{
  "d_model": 256,
  "n_kv_head": 6,
  "head_dim": 64,
  "d_mlp": 704,
  "vocab_size": 2048,
  "norm_eps": 1e-05,
  "qk_norm": true,
  "init_std_qkv": 0.0313,
  "init_std_down": 0.00422,
  "optimizer": "soap_variant",
  "weight_decay": 0.0,
  "lr_head": 0.0104,
  "warmup_steps": 129,
  "batch_tokens": 65536,
  "steps": 6630
}
Each number is 50 + 10 x the weight over its row's rms, rounded and kept within 0 to 99. Layers, rows and columns count from 0. The size before them is the row's rms in percent of the matrix's.

# layer 5 MLP up, 704x256, rms 0.244, rows 241-249, columns 128-255
102:51 46 52 73 58 46 37 56 40 41 57 61 59 37 61 53 37 44 51 55 43 46 63 52 42 57 51 40 38 44 32 51 59 44 55 57 49 60 41 59 61 68 54 58 43 50 53 60 58 47 44 75 55 50 55 57 56 42 60 52 55 64 52 49 42 38 43 69 35 36 54 52 40 48 78 56 51 48 58 50 37 56 40 29 63 38 67 57 38 54 28 50 46 58 44 45 42 46 62 53 57 54 26 52 39 44 46 48 45 47 66 50 40 50 44 46 56 62 46 64 60 54 57 35 56 53 34 41
105:38 50 44 46 50 26 49 43 68 53 60 52 31 66 51 66 58 51 40 54 50 60 48 50 56 44 37 38 48 41 77 59 56 59 61 42 54 45 55 53 58 53 32 48 39 50 52 44 57 52 42 65 48 40 60 50 44 43 62 57 47 34 53 34 38 66 79 44 42 58 45 30 49 63 53 36 46 53 30 52 39 60 44 50 45 47 40 45 61 42 44 57 55 41 41 51 63 52 43 49 64 66 56 41 54 79 48 40 56 41 44 51 52 47 48 63 49 64 49 33 60 51 48 59 64 43 70 60
103:39 54 49 45 54 37 30 46 49 41 45 34 55 37 45 47 51 31 53 45 58 60 44 39 50 55 75 51 62 68 65 53 54 51 38 51 44 43 51 41 53 27 35 38 35 42 56 41 46 52 43 56 35 37 42 54 62 57 54 47 40 60 48 64 38 37 48 43 57 51 48 43 75 36 51 44 58 44 55 42 52 54 49 58 50 52 58 57 47 31 50 32 42 37 53 56 45 56 55 55 35 57 54 50 38 58 69 41 48 60 56 50 42 40 46 25 49 56 36 55 32 37 48 33 49 63 52 43
097:53 45 64 63 41 38 61 41 49 49 55 62 43 42 51 55 55 47 36 65 47 57 43 52 47 59 55 45 40 57 49 85 54 33 48 53 50 66 55 41 50 41 51 44 34 56 55 33 47 62 52 54 47 60 56 48 43 38 50 39 51 44 35 50 57 53 51 36 56 52 41 37 46 72 66 47 55 41 56 43 32 35 51 55 49 35 45 68 50 39 41 53 39 61 53 35 58 51 34 58 38 46 21 34 31 46 37 47 57 47 66 41 39 39 62 53 32 46 41 60 42 62 42 62 30 35 36 66
099:46 44 64 53 51 21 50 52 45 54 42 50 45 68 59 42 39 59 58 49 29 55 56 59 35 61 55 61 39 50 50 53 61 41 47 43 59 60 61 35 49 36 70 51 47 48 50 43 59 42 52 43 68 57 54 56 62 48 56 46 63 50 58 41 54 61 57 33 42 49 37 42 42 49 66 52 51 34 40 42 54 45 44 61 37 49 49 46 41 57 52 53 63 33 37 41 35 40 47 57 42 49 43 43 56 52 65 31 62 43 51 64 55 49 68 53 41 50 50 57 61 69 27 49 63 54 38 30
094:56 53 48 49 57 34 54 54 54 41 52 48 62 70 57 49 46 62 53 44 45 53 50 42 52 39 61 59 59 38 29 44 58 44 64 53 40 29 35 44 48 52 55 51 54 62 49 68 34 49 47 48 50 55 43 58 47 54 50 56 23 54 51 46 51 55 42 47 39 46 43 57 46 40 50 38 41 27 37 71 57 50 58 67 61 50 48 51 42 41 47 52 35 36 65 51 41 46 57 50 69 62 50 47 56 47 54 55 58 33 52 54 56 33 49 51 33 62 58 43 54 49 38 54 37 68 48 67
100:41 55 52 31 41 46 62 43 60 46 57 46 51 49 64 32 46 36 59 54 57 57 59 53 29 56 60 58 74 52 29 51 38 53 52 56 60 50 50 74 51 42 48 48 41 66 54 58 38 49 54 60 47 38 47 49 59 59 30 39 52 50 44 63 44 42 44 54 31 46 57 52 66 47 31 56 50 50 56 55 57 42 62 63 49 36 42 41 61 48 62 62 52 46 58 44 50 49 65 27 61 63 52 45 47 42 52 59 50 54 39 53 57 53 36 42 51 64 39 34 27 44 37 46 39 43 56 65
104:48 62 62 52 45 36 67 40 43 61 60 64 41 48 47 45 70 53 53 40 56 41 40 57 50 37 41 53 50 39 42 64 44 53 56 30 59 51 41 32 48 62 44 69 51 66 32 51 60 49 45 47 35 62 50 63 52 47 53 58 48 42 50 50 48 58 36 30 38 57 60 59 42 66 61 39 53 50 53 51 50 21 47 45 39 59 42 59 71 65 58 64 47 50 50 44 52 48 33 59 41 54 67 60 58 39 55 52 58 45 32 36 53 40 61 46 49 48 43 54 40 41 46 54 43 55 50 44
102:57 43 58 43 64 64 38 52 66 64 61 65 39 34 49 50 52 59 35 57 28 49 42 42 58 61 47 46 61 67 62 55 37 62 58 56 53 45 53 54 58 54 39 58 45 54 40 42 44 45 50 53 57 62 57 38 60 52 50 48 30 59 37 37 56 62 27 55 60 44 37 47 49 43 63 52 49 46 45 59 67 62 30 51 41 44 49 43 47 49 72 45 56 45 53 37 66 39 54 52 52 49 45 62 52 47 49 62 55 54 37 51 49 42 54 41 42 44 40 40 59 52 49 46 73 48 32 35
# layer 5 MLP down (transposed), 704x256, rms 0.229, rows 241-249, columns 128-255
100:47 55 50 45 40 55 46 39 53 56 47 51 40 41 67 55 55 52 34 48 44 48 25 61 52 53 48 46 58 46 27 51 51 47 53 40 47 30 53 54 49 70 35 55 58 49 25 52 60 52 63 63 55 32 56 37 65 41 33 37 46 46 37 55 70 35 53 45 64 64 50 56 47 61 52 52 35 51 59 45 46 40 53 66 58 42 56 56 69 55 62 46 45 42 61 56 45 60 52 44 43 54 46 49 49 48 48 70 70 54 59 55 46 50 51 57 35 53 36 54 59 46 42 59 45 49 35 41
098:57 54 46 48 62 37 54 44 39 42 46 44 63 59 55 63 51 68 35 56 55 47 48 46 51 60 52 64 38 54 52 45 69 49 36 47 53 47 50 66 59 40 53 36 53 62 46 51 36 54 48 40 55 44 52 42 56 60 43 43 46 45 60 45 48 34 42 49 43 41 56 53 66 56 65 51 53 44 48 46 56 59 41 39 48 77 58 63 43 51 41 65 54 42 63 59 51 45 59 42 58 27 46 43 62 34 45 50 36 50 48 51 44 64 60 54 48 49 59 58 53 63 56 20 59 47 40 34
107:59 29 50 33 39 44 52 63 60 64 46 29 59 41 57 51 57 56 71 51 46 55 38 47 56 39 43 50 41 56 47 55 44 41 54 44 40 44 54 52 42 63 77 48 42 43 57 56 46 43 29 35 48 41 39 46 47 52 58 51 44 50 52 48 28 47 39 34 50 46 57 40 41 63 53 56 60 56 55 66 73 47 58 48 56 60 54 44 52 60 58 63 40 45 47 22 40 55 68 62 47 45 53 51 22 52 67 47 58 56 65 59 39 36 58 32 36 46 32 50 55 39 56 47 56 54 45 62
093:46 46 52 50 51 49 50 59 50 35 39 36 67 51 44 58 46 53 64 48 57 48 64 39 40 69 58 48 40 48 45 59 59 37 20 50 44 62 39 54 45 38 56 54 67 60 64 34 57 40 32 65 39 42 47 61 49 42 73 48 41 62 60 57 57 60 51 59 46 44 40 42 57 43 57 55 53 43 44 51 38 52 46 57 41 54 45 50 39 46 41 40 56 34 61 33 54 53 41 61 67 51 60 32 55 31 49 58 59 47 46 70 47 52 31 55 46 59 52 51 47 51 47 50 44 70 47 52
095:71 51 53 42 49 59 49 35 46 49 46 50 60 45 41 53 56 41 45 56 61 69 55 38 60 44 58 68 46 36 56 54 54 41 61 49 28 54 54 41 42 60 54 61 50 55 32 51 21 57 42 46 40 32 35 53 45 63 50 48 32 52 52 40 46 44 53 54 50 38 49 49 39 65 55 43 30 45 45 70 52 52 63 67 73 55 46 30 50 31 42 49 47 50 58 42 63 56 42 46 53 58 65 64 52 63 52 73 40 60 38 56 47 68 50 42 52 50 56 49 39 46 53 81 49 46 43 55
099:55 60 69 46 57 19 66 66 57 53 36 55 59 53 64 34 39 48 39 39 56 50 44 26 53 47 42 62 53 58 56 64 45 56 43 54 42 58 38 71 36 53 58 57 64 50 43 57 72 53 54 47 53 52 54 58 58 35 65 54 49 47 48 57 37 62 67 37 48 57 63 51 46 51 61 47 47 55 58 56 54 44 52 55 55 52 36 27 52 61 48 67 45 27 51 44 42 46 58 54 54 48 64 33 44 27 53 32 51 48 57 61 40 31 33 50 73 47 48 41 72 43 40 46 52 51 43 43
095:53 52 42 44 48 68 61 48 62 53 67 53 51 40 56 39 49 47 45 53 53 36 66 57 46 34 37 49 47 60 52 55 46 47 39 51 24 53 70 58 55 76 42 48 60 39 45 50 50 63 66 58 60 62 47 24 46 56 35 41 45 48 47 53 43 66 47 51 47 53 56 51 44 63 41 42 33 43 53 62 50 35 52 49 49 35 45 50 36 56 49 50 55 57 54 38 67 54 42 62 47 61 61 49 50 46 45 65 49 30 45 54 45 56 48 53 53 44 55 42 55 50 53 62 60 53 73 45
100:55 50 58 56 38 61 59 47 50 40 56 41 62 57 37 52 47 52 48 48 56 56 60 57 38 43 65 56 44 34 40 61 52 46 53 40 41 71 47 39 51 50 49 41 39 40 45 48 59 59 41 54 40 45 43 68 47 62 54 38 49 41 53 53 40 47 57 47 40 53 49 47 61 48 46 53 60 55 45 75 65 37 69 47 40 52 56 64 43 56 75 46 40 66 49 53 53 42 48 47 60 52 41 32 54 49 37 55 46 35 39 44 72 57 41 50 50 50 38 29 51 50 66 26 48 28 57 48
101:57 35 59 49 46 60 53 54 46 46 49 56 46 51 61 46 47 55 57 41 38 58 52 51 50 53 44 41 63 62 74 58 53 55 51 46 46 61 53 47 39 46 40 45 45 57 44 66 46 56 50 55 46 44 45 48 55 45 52 49 67 52 41 40 54 42 16 63 53 64 48 23 52 60 34 41 42 62 46 38 47 42 41 57 43 46 42 53 43 52 63 53 35 69 39 61 32 40 65 66 46 56 55 54 43 51 53 57 49 47 66 41 47 62 47 56 49 50 42 34 37 47 52 53 38 49 45 38
# layer 5 MLP gate, 704x256, rms 0.231, rows 242-249, columns 128-255
106:45 48 43 64 41 44 46 58 66 50 53 41 56 44 58 68 40 56 54 44 52 49 54 52 59 40 47 62 57 49 47 33 40 42 52 54 59 44 50 50 45 44 51 52 67 44 50 65 50 41 42 58 51 46 44 51 42 53 63 42 22 52 66 35 52 28 34 53 58 43 54 51 32 57 41 26 54 27 45 25 42 51 48 61 51 37 44 57 63 47 42 39 53 58 47 54 29 44 52 53 32 49 31 51 48 39 54 45 43 69 55 43 56 54 49 41 50 54 55 35 28 54 62 32 58 71 46 47
101:53 47 51 45 51 42 40 36 29 47 65 38 56 49 67 64 46 37 50 44 46 56 67 54 49 36 56 60 31 53 51 50 45 49 28 49 49 53 72 55 50 52 61 43 44 34 60 42 45 59 48 45 46 37 57 48 54 51 58 45 50 43 64 55 38 60 55 51 57 36 52 64 75 39 63 54 49 37 59 48 59 56 34 45 45 44 54 56 58 57 52 43 75 53 61 41 48 55 70 40 43 49 69 51 42 54 61 60 27 71 58 60 56 42 53 36 51 61 63 45 68 52 72 41 33 28 58 27
097:46 47 55 48 59 46 25 53 59 69 48 53 32 60 63 56 49 42 63 60 33 46 62 38 52 50 58 55 54 45 41 64 65 55 65 51 28 52 56 37 47 43 50 36 41 67 51 29 47 51 58 50 41 43 46 52 41 51 25 68 48 47 57 48 32 58 32 55 45 57 36 41 62 54 57 49 57 40 67 42 53 56 57 61 57 46 39 41 44 44 56 61 65 29 43 39 39 38 59 44 50 52 57 49 48 43 39 51 42 51 57 40 44 29 42 45 55 48 69 44 49 49 36 28 55 61 59 36
093:51 56 37 32 52 70 41 51 42 62 53 38 41 54 47 52 51 57 53 42 15 40 66 52 51 55 30 44 37 57 59 50 48 52 48 46 49 55 62 69 50 49 43 51 46 34 43 51 55 39 52 41 44 50 60 60 62 41 55 58 41 54 63 33 44 42 34 40 59 48 58 40 56 45 44 43 50 49 55 40 44 61 48 36 48 54 51 45 50 55 37 43 73 46 39 52 40 54 45 44 46 55 48 33 49 42 62 28 64 51 45 47 73 51 33 65 60 56 42 54 41 38 53 42 61 60 44 53
098:50 38 44 37 64 64 65 37 48 55 48 51 49 74 60 39 56 57 45 49 54 64 30 52 56 45 46 54 72 38 53 68 45 77 53 45 56 55 75 46 60 42 56 47 55 67 28 52 40 53 48 54 56 42 57 43 41 54 50 51 44 48 65 41 56 42 51 34 43 57 37 49 50 73 48 67 61 44 62 59 39 68 56 66 34 55 56 63 54 45 52 55 56 49 45 61 52 52 72 33 52 72 65 43 53 42 43 50 41 44 42 44 44 53 41 56 55 59 37 62 59 55 52 40 44 37 44 37
099:41 46 45 28 57 55 62 46 44 52 67 65 48 44 62 42 62 53 50 67 49 47 54 46 49 50 41 61 67 56 53 55 53 30 27 62 61 60 66 55 57 36 45 56 57 58 49 37 64 71 44 54 45 56 70 47 48 64 40 59 53 46 40 40 30 60 48 55 31 43 53 48 54 56 54 57 60 65 43 56 34 33 48 43 52 51 69 41 46 62 31 35 62 43 36 58 58 58 59 46 49 44 37 55 53 56 66 68 38 36 63 56 68 36 49 57 51 40 35 46 64 45 48 53 45 47 35 57
103:63 52 44 65 35 46 56 52 51 45 46 44 59 60 45 44 50 43 59 65 45 58 48 42 58 51 54 56 64 58 46 44 49 45 30 72 56 47 51 53 53 54 36 36 33 55 42 45 62 28 68 36 54 50 50 41 52 48 51 79 29 53 62 26 55 53 48 27 41 41 63 51 40 42 50 63 37 42 65 34 47 51 37 62 34 33 41 46 44 33 45 32 51 42 52 39 56 40 45 61 45 37 52 53 61 58 50 53 46 64 63 55 52 45 51 25 52 54 58 46 51 41 66 49 52 41 47 44
098:48 67 50 39 24 59 70 47 42 59 47 44 67 61 43 57 46 43 58 50 52 41 53 59 38 47 50 72 53 44 50 55 50 49 53 55 43 59 65 46 50 54 48 45 63 40 58 52 62 62 44 56 48 46 46 61 58 54 27 61 58 43 53 55 34 36 56 33 39 40 61 51 47 52 39 51 51 33 47 59 32 52 53 40 56 55 58 56 54 47 35 44 44 53 61 65 56 52 39 43 54 36 53 44 46 58 50 57 53 42 62 29 57 59 51 61 52 37 53 58 58 56 48 62 35 60 55 53